config.toml
num_hidden_layers = 8
hidden_size = 96
num_attention_heads = 3
num_key_value_heads = 3
head_dim = 32
intermediate_size = 256
vocab_size = 2048
hidden_act = "gelu"
norm = "layernorm"
norm_place = "pre"
norm_eps = 1e-05
positions = "alibi"
qk_norm = false
attn_scale = 0.177
bias = "all"
tie_word_embeddings = true
parallel_block = false
init = "normal"
init_std_qkv = 0.051
init_std_o = 0.0128
init_std_up = 0.051
init_std_down = 0.0128
optimizer = "adam_variant"
learning_rate = 0.00333
beta1 = 0.95
beta2 = 0.99
weight_decay = 0.077
lr_head = 0.0132
warmup_steps = 219
schedule = "wsd"
decay_fraction = 1.0
decay_shape = "linear"
final_lr_fraction = 0.05
batch_tokens = [16384, 32768]
max_seq_len = 1024
doc_mask = true
z_loss = 0.0001
train_tokens = 139200000
max_steps = 5842
dataset = "wikipedia_en"
Each number is 128 + 24 x the weight over its row's rms, rounded and kept within 0 to 255. Layers, rows and columns count from 0. Numbers have three digits each. The size before them is the row's rms in percent of the matrix's.

# down: layer 2 MLP down (transposed), 256x96, rms 0.0782, rows 128-159, columns 0-95
# up: layer 2 MLP up, 256x96, rms 0.1, rows 129-160, columns 0-95
down128 098:090108146126112075121163111104117086096115148121144140118148143143122162164110098069131131144076151130131133127100131159137159167104141114136125142066113103120140122130138099127148136129162171177110125131129155099147128121134179121154131097094123176094113129163126116111143145138149144151
up129 105:121124106112145194150109143124097129135137079151131149154138127125118118123152166114119125140071100079106156106157125149088139124131153146115108114132125104153149166133135129113141127185135119117118096120110175140158096139107102110104158162127104094147095125147178162129112136124169110091
down129 101:112178154170111169146121124148116143128127117148118149116161131147138121129166109126112135151099124126132158052161150156146117143078121139112134138091135076123101125135123147131132163151128113105103116136137137190152131149083123077100133090156125091117110179107118110121134144117138133105
up130 106:155123152164140116137104119126140171136130129142152110113117138106116127119125134145167130143133119138127078119115108114115165148145176129163153107123140138124118096145122100138154162124167074098095118115112102117129158132121122083113106158121140101156101066185181151174103144106100158129
down130 082:086162144108128114138180083094105145131120142124103148132125102131149146110121117158115154137154087103124151142120153149119090151149114139081106176121102122166122155100105137093178123145112131137137187141099147149143130113113156147124075162149135125085112142146118145080125117142108105130
up131 107:159103124143130122128113100085102159159117087146119128082122097157130091112136136141126124116119138070114137123153146138116149150129163118126146157103124135163119083143116108135087156128143098142135132126105158110174123126153093151114134156160123103203114119126184175141107155123119102139
down131 107:102143123141100112133147157133146152104114125143118178114109120134150105127165147112086136160178082101116155097126122156136102118111069163120102083142148126155148129142152110134140105130128151117112105115122111161138144119101179148056124147127103152126118077125114112125120137180147148129
up132 107:134131102093127124138112138124107116130149122122114109096150129134133091114114115100120115135087146121157131129189116126036105072144121118151137108084121125127110149147137136146137171125139102123099163134098132162174112140124119113124140152151114147149123127161134167121095164130154162067
down132 100:131105099135135150148101119101087155110163148129135148123151129161144133115180125130117130124075128206159096128138118150130145104141140140084116123118086121142109151146099117132093102128166120130118168079125142124099139097121114119150112143151083152115114187129137138121134137096101168155
up133 119:152147129151094109124128120095148126145171132143150101138137148126149107148110126126111089180131118090158145161172120112099127110159163114163105116130120133144103116118149106156099145144142130116125142091151106103110094155082103138103097124101193127179104128125170148148091126122099132168
down133 111:144106119129154165146124146133129121140127127097136139105079091123154166098148152131131139109121165117119072118125109115157109140086130128122157099113115118104166124110137160146104133139117130165132153169129127113159093086138156169143154144142130144142194079130105080109158090143092131139
up134 102:122092143121132150167105168104103104120175148173123138096124133088196123101139125095161158126090095127140132161133109112107124160117185086148137123099090105147135115165144112138101136117165137120133129113135096108096088121137163158112157168110112114134129132133151135137103129136130137103
down134 097:135107180076098116114104150161141115129132134120115109127105132146120127105120100161079098126139098161107110143174131091133135146119110160155154143095192154125124127124132154145157088095159131109116122172120115138151125146130093124155098112138132102117083201107125127115106153143134139123
up135 089:138124109111142121175103131123140123134130107154115155127147099134157190115090163124122150130096101140094101161132116128100139149163136107140106117146189148128095118090141115131103136126156180145137118126104168098108178121086103130086133107109130131112126064153142138124086124151142130119
down135 095:139156118135125149117138140105115185111158133133163105134092112126145106079166133113120119146129119165170114124137093148128103107176130167099148117098140099106177120142126149111136134086094142128152124155126134130134151117155094130142110178139118112146146047103092119114134098137100148136
up136 075:145114115102144172155131148123067152122131139105138099134113144136122121145099101112102127090121097096131104121105099146075117138155155160126154100164128133122134158110101106117114146129168083123100143144114126181162117146081164131141131126155135107129084109139121153154131129146192148157
down136 077:149139136130140101124116126163131081142142126154106155118171120084173139119155104139127150125114101171088166096130148091183122086132143103100142122112127138143168110112123154110136096121117158137153122128169134132106176106173114134135112095124124137160116104120149094099109129081123124081
up137 095:128144110088112108107138129122161121137152146164126133116126131078102103171142113157117114115115116081081117136129117122135108118141169120130130153104166141143128107122138123129100141160154131117096120119109160079129123153154104151163087148146130157091178114119156198145117132076160136159
down137 096:117115097136105130147128100157120189127133127126144095124130119124100147142119110143123129085130133083139126159119110151116133109151110143139180124127139153179062118091152145132150104140118110144098103113127204126124137085120137104113085108124158112137159115113157165145148129152083125159
up138 095:152104133104139107112139092126146141132139129107104170129091135123132122113130117166133158102140162116139086137144122050135148117192172142117176172159127129131086136132065113155114157110142139117127153130088109099123155146109138108150104106122136166113143132162115151154109119122123108109
down138 095:114159161154137141093132123123120135134091075157101154131137141092141100138127151137124149129143116101102124156149130149135126115095142101142106159126147107130132148103154130150147126129119134091143102138182126174162100144113102079103186145167113082174153113131105111125144094152095085125
up139 101:141132125112170177161125122141090140117130132123149137113185142110099087145128156159146104132101137077083147112152150119110126119138120141122111122105165085136088159083149122141115147151136081160095121135158135121155082138120131090115148114150114110117137128105180142124133138097162164144
down139 113:083135128133120109066122136186138104124128112141163090165082147128161133130142121118117109125124135142148105071166136128139154130152135140141153170108129156130122126103084149152112088078102160074157120148125138147115105086165152132113140149126131135124127165104129152114160123120105129101
up140 088:101139114132103102114099134141085150136114159158113097110147102140080081102142145122146130095120115134125123130144108125114130156159126145147162161168152096152123155109137146155138147153142094159134129124122069102142133104109140101177129127123158089189113091116132153125101178168124123123
down140 093:129168106133149152152114112171099104167100185161132171149157154125117116133117106107099095114101170131129150117118130149141149077126128120120120133127107116103149153129113091084080143096123112138151129097160137145097093135127158100136107141159113144117143073155107103135159108137136137166
up141 081:142108148127155163131118138102117128108146126115132096099115079126152090112118108123118148154085076147152150140137148135087101105143179159181177133120133126164135140181162144152098120097120119096142120127131102111139068143103165135126147128110110094118131133160140104162111101135116130151
down141 089:130144134131129100124107115142148122119120134148155162135112151150098150118127085126144140109134128156101155133127119078114148115137092112131129075115137138144111120146113129155175103145120120157087122132129168095149195131131089125162086140136119093127134226098131122080119127120133126133
up142 130:106135147118109103104111136110107133141157120096142117131175131131157088142096126145137140119121138091125118136151149118087097116125103107153146180103102144154149120106104082135104157121145165141133169169112117126153111150171092132111088103140189121095126108131149167185139135113130095110
down142 145:131149157153122129102145124132131125094138126093101126125124169154126134126105113130122109164105120118138137171116126117147114090086079150117124151086097153126142137131143117156096155125171147176124177128102102124118126143106136126131137110128183165117130107081164164159148089119129060104
up143 103:111124130136122131153104119138148101129151138124124188123130120143122137151139080126133144158097093085092160135123146089098132124153161118131134183146131153113121123073095103143099180114146126099139154128115118125099130143124144155146098135101127115076169116097162129181118121106138101175
down143 110:148127112123111171125094128102120099128155123129164125094093117144119110109123135131173145117123106082131124159181154083122112150159144126107140140110124125125105119113138110130138139111137095109130052129114153112119137140109148192174140177120144111120087110110152137160175145120167109142
up144 085:121127156117126143122145115120116137142121108125133111074130110103108094122120143132141138133092114131127150118124131109102158162141135170190138168133124072106147125157100075150143160101149126167115187131134134115145101114089101120097151093131178188121122107112153111142115116150147142096
down144 088:155135136120113101160150132117129157124120088149103120162154117149142188136094159092091170132109127160110151131109107161138145102109128150133107073153145106118166134142081144124122100120106103097136082097135175153136129100131133094108118126106133131127163105126128186103132120168121151120
up145 118:116118150140164148150128111133129106160136116090163085152136133141108106150136135148157145103114106104093155111142098116093138073132142117132077181151148155166163140099112130123099126111167120129099175132140139155105146179123141103126119109106170109143088119104168135153156140125125152107
down145 108:156134144159126130111125158114121106125165134122134095098132132112133147111100154123149105143133125110124100170112132118096115111109151082100157172109129170100180103181136151060110144106145127131112156162076125121119120141119139185104171144136141121124106109090090145124137113131125142159
up146 102:140124128140137154107115110127108118129146113144128103137189108096140082109087141128114099089123151111152138109145101090068128126162128145125151145156154112166162126161137137167126100114131130111185154126078137153143130146165125084100105132128137180105136124108101149156118106149124162134
down146 113:143168144162148103134144124102109104146149128118141111163125106091102099109108128153126093070150102106112099143172149099134127146113114122107112174136132138128141087125144099148105189135136132107132156155135110134118137153113094156109159136137152101144180092153164154070150117129124133114
up147 078:097142136125164158115127140150074129130133120142153146138137136139181130135125081088135163122094095117099072140135150143076120136175110134116135111120127126117096159156120087119133112137131087127137165153157113114101120149121134167119123151128153083108081109124096148157133141160179124132
down147 082:144115112118097154180100124137155136130123139145129125144130125126053121106134176127108074105146111165151164118154093145136129132096176122083115150135133127128161106184165100120160182138153118146121127131140114108136118118098121123101122117099109121117126141099154137133086129073127141136
up148 070:127100137128167161136102124176129106108163143134066115129103111136131121145125108148153151134078129153112156116128146140106148151146156125139145135099210146107130101115134163161130135107102109132080147150106093133135090129100105126118084129155138147138131066125119130108099151155127154124
down148 083:128089113187125122145113145146142163125107102140142102137118162153134137137163141083101103125121125166111121118084091112112127100169109132115128117159079114164129141136147114150144106123135156167186078117146142116087166090147108116122175118108120119161152133093128101122138127139128096113
up149 093:145144121103145115166101152184114099151173143174114122120153134123146118129127123108145094142079091110141160136124135138118140132144163144160092141137089129111107170103156167139112122104143151160130151105116071151110110101122126138085168139140126097160138104119109128104086104096127136092
down149 076:117122130159102157115171090141186155115110115111120084126107118139100127144135144127114131122131186129155083114152088152109117115119082158133132166140184103164097113166114112136148145131127100110084125141172107165103097129130104109132108128126100117130126163097123166148152116143132109139
up150 119:133147140148138107092119099141126099144148132168150167128127128102123138142128134135175129153096101098121095141160131112145177085143177109143103124111160135160164127142114098146100077165141102170115146104145125108127111122127127093114071149107146124112153110139136122165093097143109149081
down150 145:141156112109080168109144149100116113135145118133183117061159124104089156137138142107117103080112133095129099175130113119134171135115161131143107135128148134127133126128152113129104121173133114156090142151171143101121136129104094102092136129109165124147171077126122139147174129130122133139
up151 088:138129120132115149154102164121131116157135128110123108088119168134168120131096087090140139114117132072125068149107162111164143118142119126146143146091135156187124166124103114152081132113165147130160110144112117114120150107142125155164099107112114114103169141183124143145123174133139113116
down151 105:106142154137169124173140119119090101115107100122150157165104134158114173154123169148120144107088138129129150101068083139132144105149135141109117123144119150134152127157103091132154136128087098118155157125129131088154160092102116165148137129128078132168142100137125094136108095128109107146
up152 107:107115153178141163091128099102082115139153181096110113109187130124098138122101138112108108086126148124136155157183154113125124178132152115164148139134132129186075142093106113115136156119156149113105114112119099132120096120101117132138127112096140154147139126133138153151111146135159119116
down152 108:102144079131098145126103115124133138117175163190130126095093130162123125149128113183120137155132127126133127137096130132107095101127118116184112134108115146157098164117117123127119149117071140160140109133120132147119106085112100118181123149110169119113111140145136064169119120158118134135
up153 092:122125126080146171075146123134145133140178142127101140111108084131123089126146118134135146117115152121107146161125103107109114163154155153183098114155176099148090146097178121114123148128133118128095109100115134075124145124129147070166120097115137149158119128130140135114091121138129130159
down153 090:158134134136124083157123140104127107109100100159168143147139140087163123129113118149130133149124116133148130080095144168174143110116147140093090126100108122120162116161114139150147138172117105105154148133136127186143140094138124138094145125129148102133109058143118130137143069119084145142
up154 097:089080114127155136114128095137122123142143170164144152109093092068110131084075110175144147150119102089100080140144114129130097185136152173142131126113130128142121094106157112116154110140140133091137156085140128103100131132122167127154132146108147140150129150140119137114111118139116124149
down154 092:127138158130139103117128151148173096108095132083109135117154133154128128134114074112123107127167147090098162100127137116101090133140120114110134138121133093148122174152119123138122152139144140143144115146117109183101147147082104112106128137114097098176112178133106182108162129162158152099
up155 094:103157088128144164112106108130105118170146104175147123077163081088125122104124108136128087122136122129112162119119114099113094160161180117163147167155116130181163097126126112138112120087151113120136149115130150121142110128150134092099128166156141128181136133118113123132105160141128144131
down155 084:110106123097152127114127119130188130073121154078101132154118138158138151112158156141101133091149129133096112117133096119137115092121062125172153149146127126131131151141095082135140144125142140151159165156102106154106141114133128145101177106115146148124115104100119146138135116115181097163
up156 092:135124113093138097121110118088113113169138113113117146111170117086146103076143115145155141138094149112137123132165097150086111130149146115135110152093114161162161127113103138153169151070131148114148174140075148136102116129153084123149125142154150177139149125117103131141103123154106124127
down156 099:141147177172155129123154134119139137144136148074165123121149174143170097164135167111106146134134113122089098141158120153160134130116128088128119127097096116120145156141144163135090147123151120153108108084119117148086118111133162125078144112105151090076135083136128119111142104131145109132
up157 087:103114115128162131117086143133112141165159154179130121134108090130123131133135121141152130152103109130135133142142112073125105148124131135156083138085144087178139111107121181124163107138120047122130122090096147135126137171140149125116122147138138140164106088125171115138107149139121162113
down157 096:118084116106105141175113096130101119120120119167088135107151121143170140135111104099132155107131116169116155107138150147129126099164096144134123135165121137131131144147147113126107094139196165150118099127126087146135140140102137139112136091120114174113155112082102157122170163073147121117
up158 101:113108127109123189175132116127141115167120145145114175095138130107109139102140164126113141128123134112088167114116112128102155150120111086140133161133117132128076083086159138105152127117169145113102122064151113090145110147110150106100074155133133122150139129159106125123162123145154129117
down158 092:156108117173091111115113114132143163123140116099167117116121160136173103142149125159134126132101138087176085149116143127152086111121111127123129081106132144124124149128129121160138111145099120132137103180119148173103133152119136149191139129105117151067112105120144087107093146114111158153
up159 114:146124113128176140144109107110098094144138147151155155125114140111124105139120090118174121111126141090093106138180157118143146119139160168126132149090159095167126075114171124180080129147135114104139136136109117109177076107137135110152113122131122107123163115141127170130119155140123121095
down159 116:128101147125132139129143085164153136154158168113115138131132110083151107157153107160121118151140105087099127123106147163167094156144113138150148162139148119141141101075109115115093166151156162112146104131090120155096113131133138119166111109107139130102106071174149131093109156110129110122
up160 104:151109117127141151146143128149136113160124105153128088087101095159158117092081120154177171125136119088132176159130131149096112117108192139120141142122120146107164065127131121194090122106158126144132173146100142126126134121127145150168120124119123113125124117116122137139102115132106153134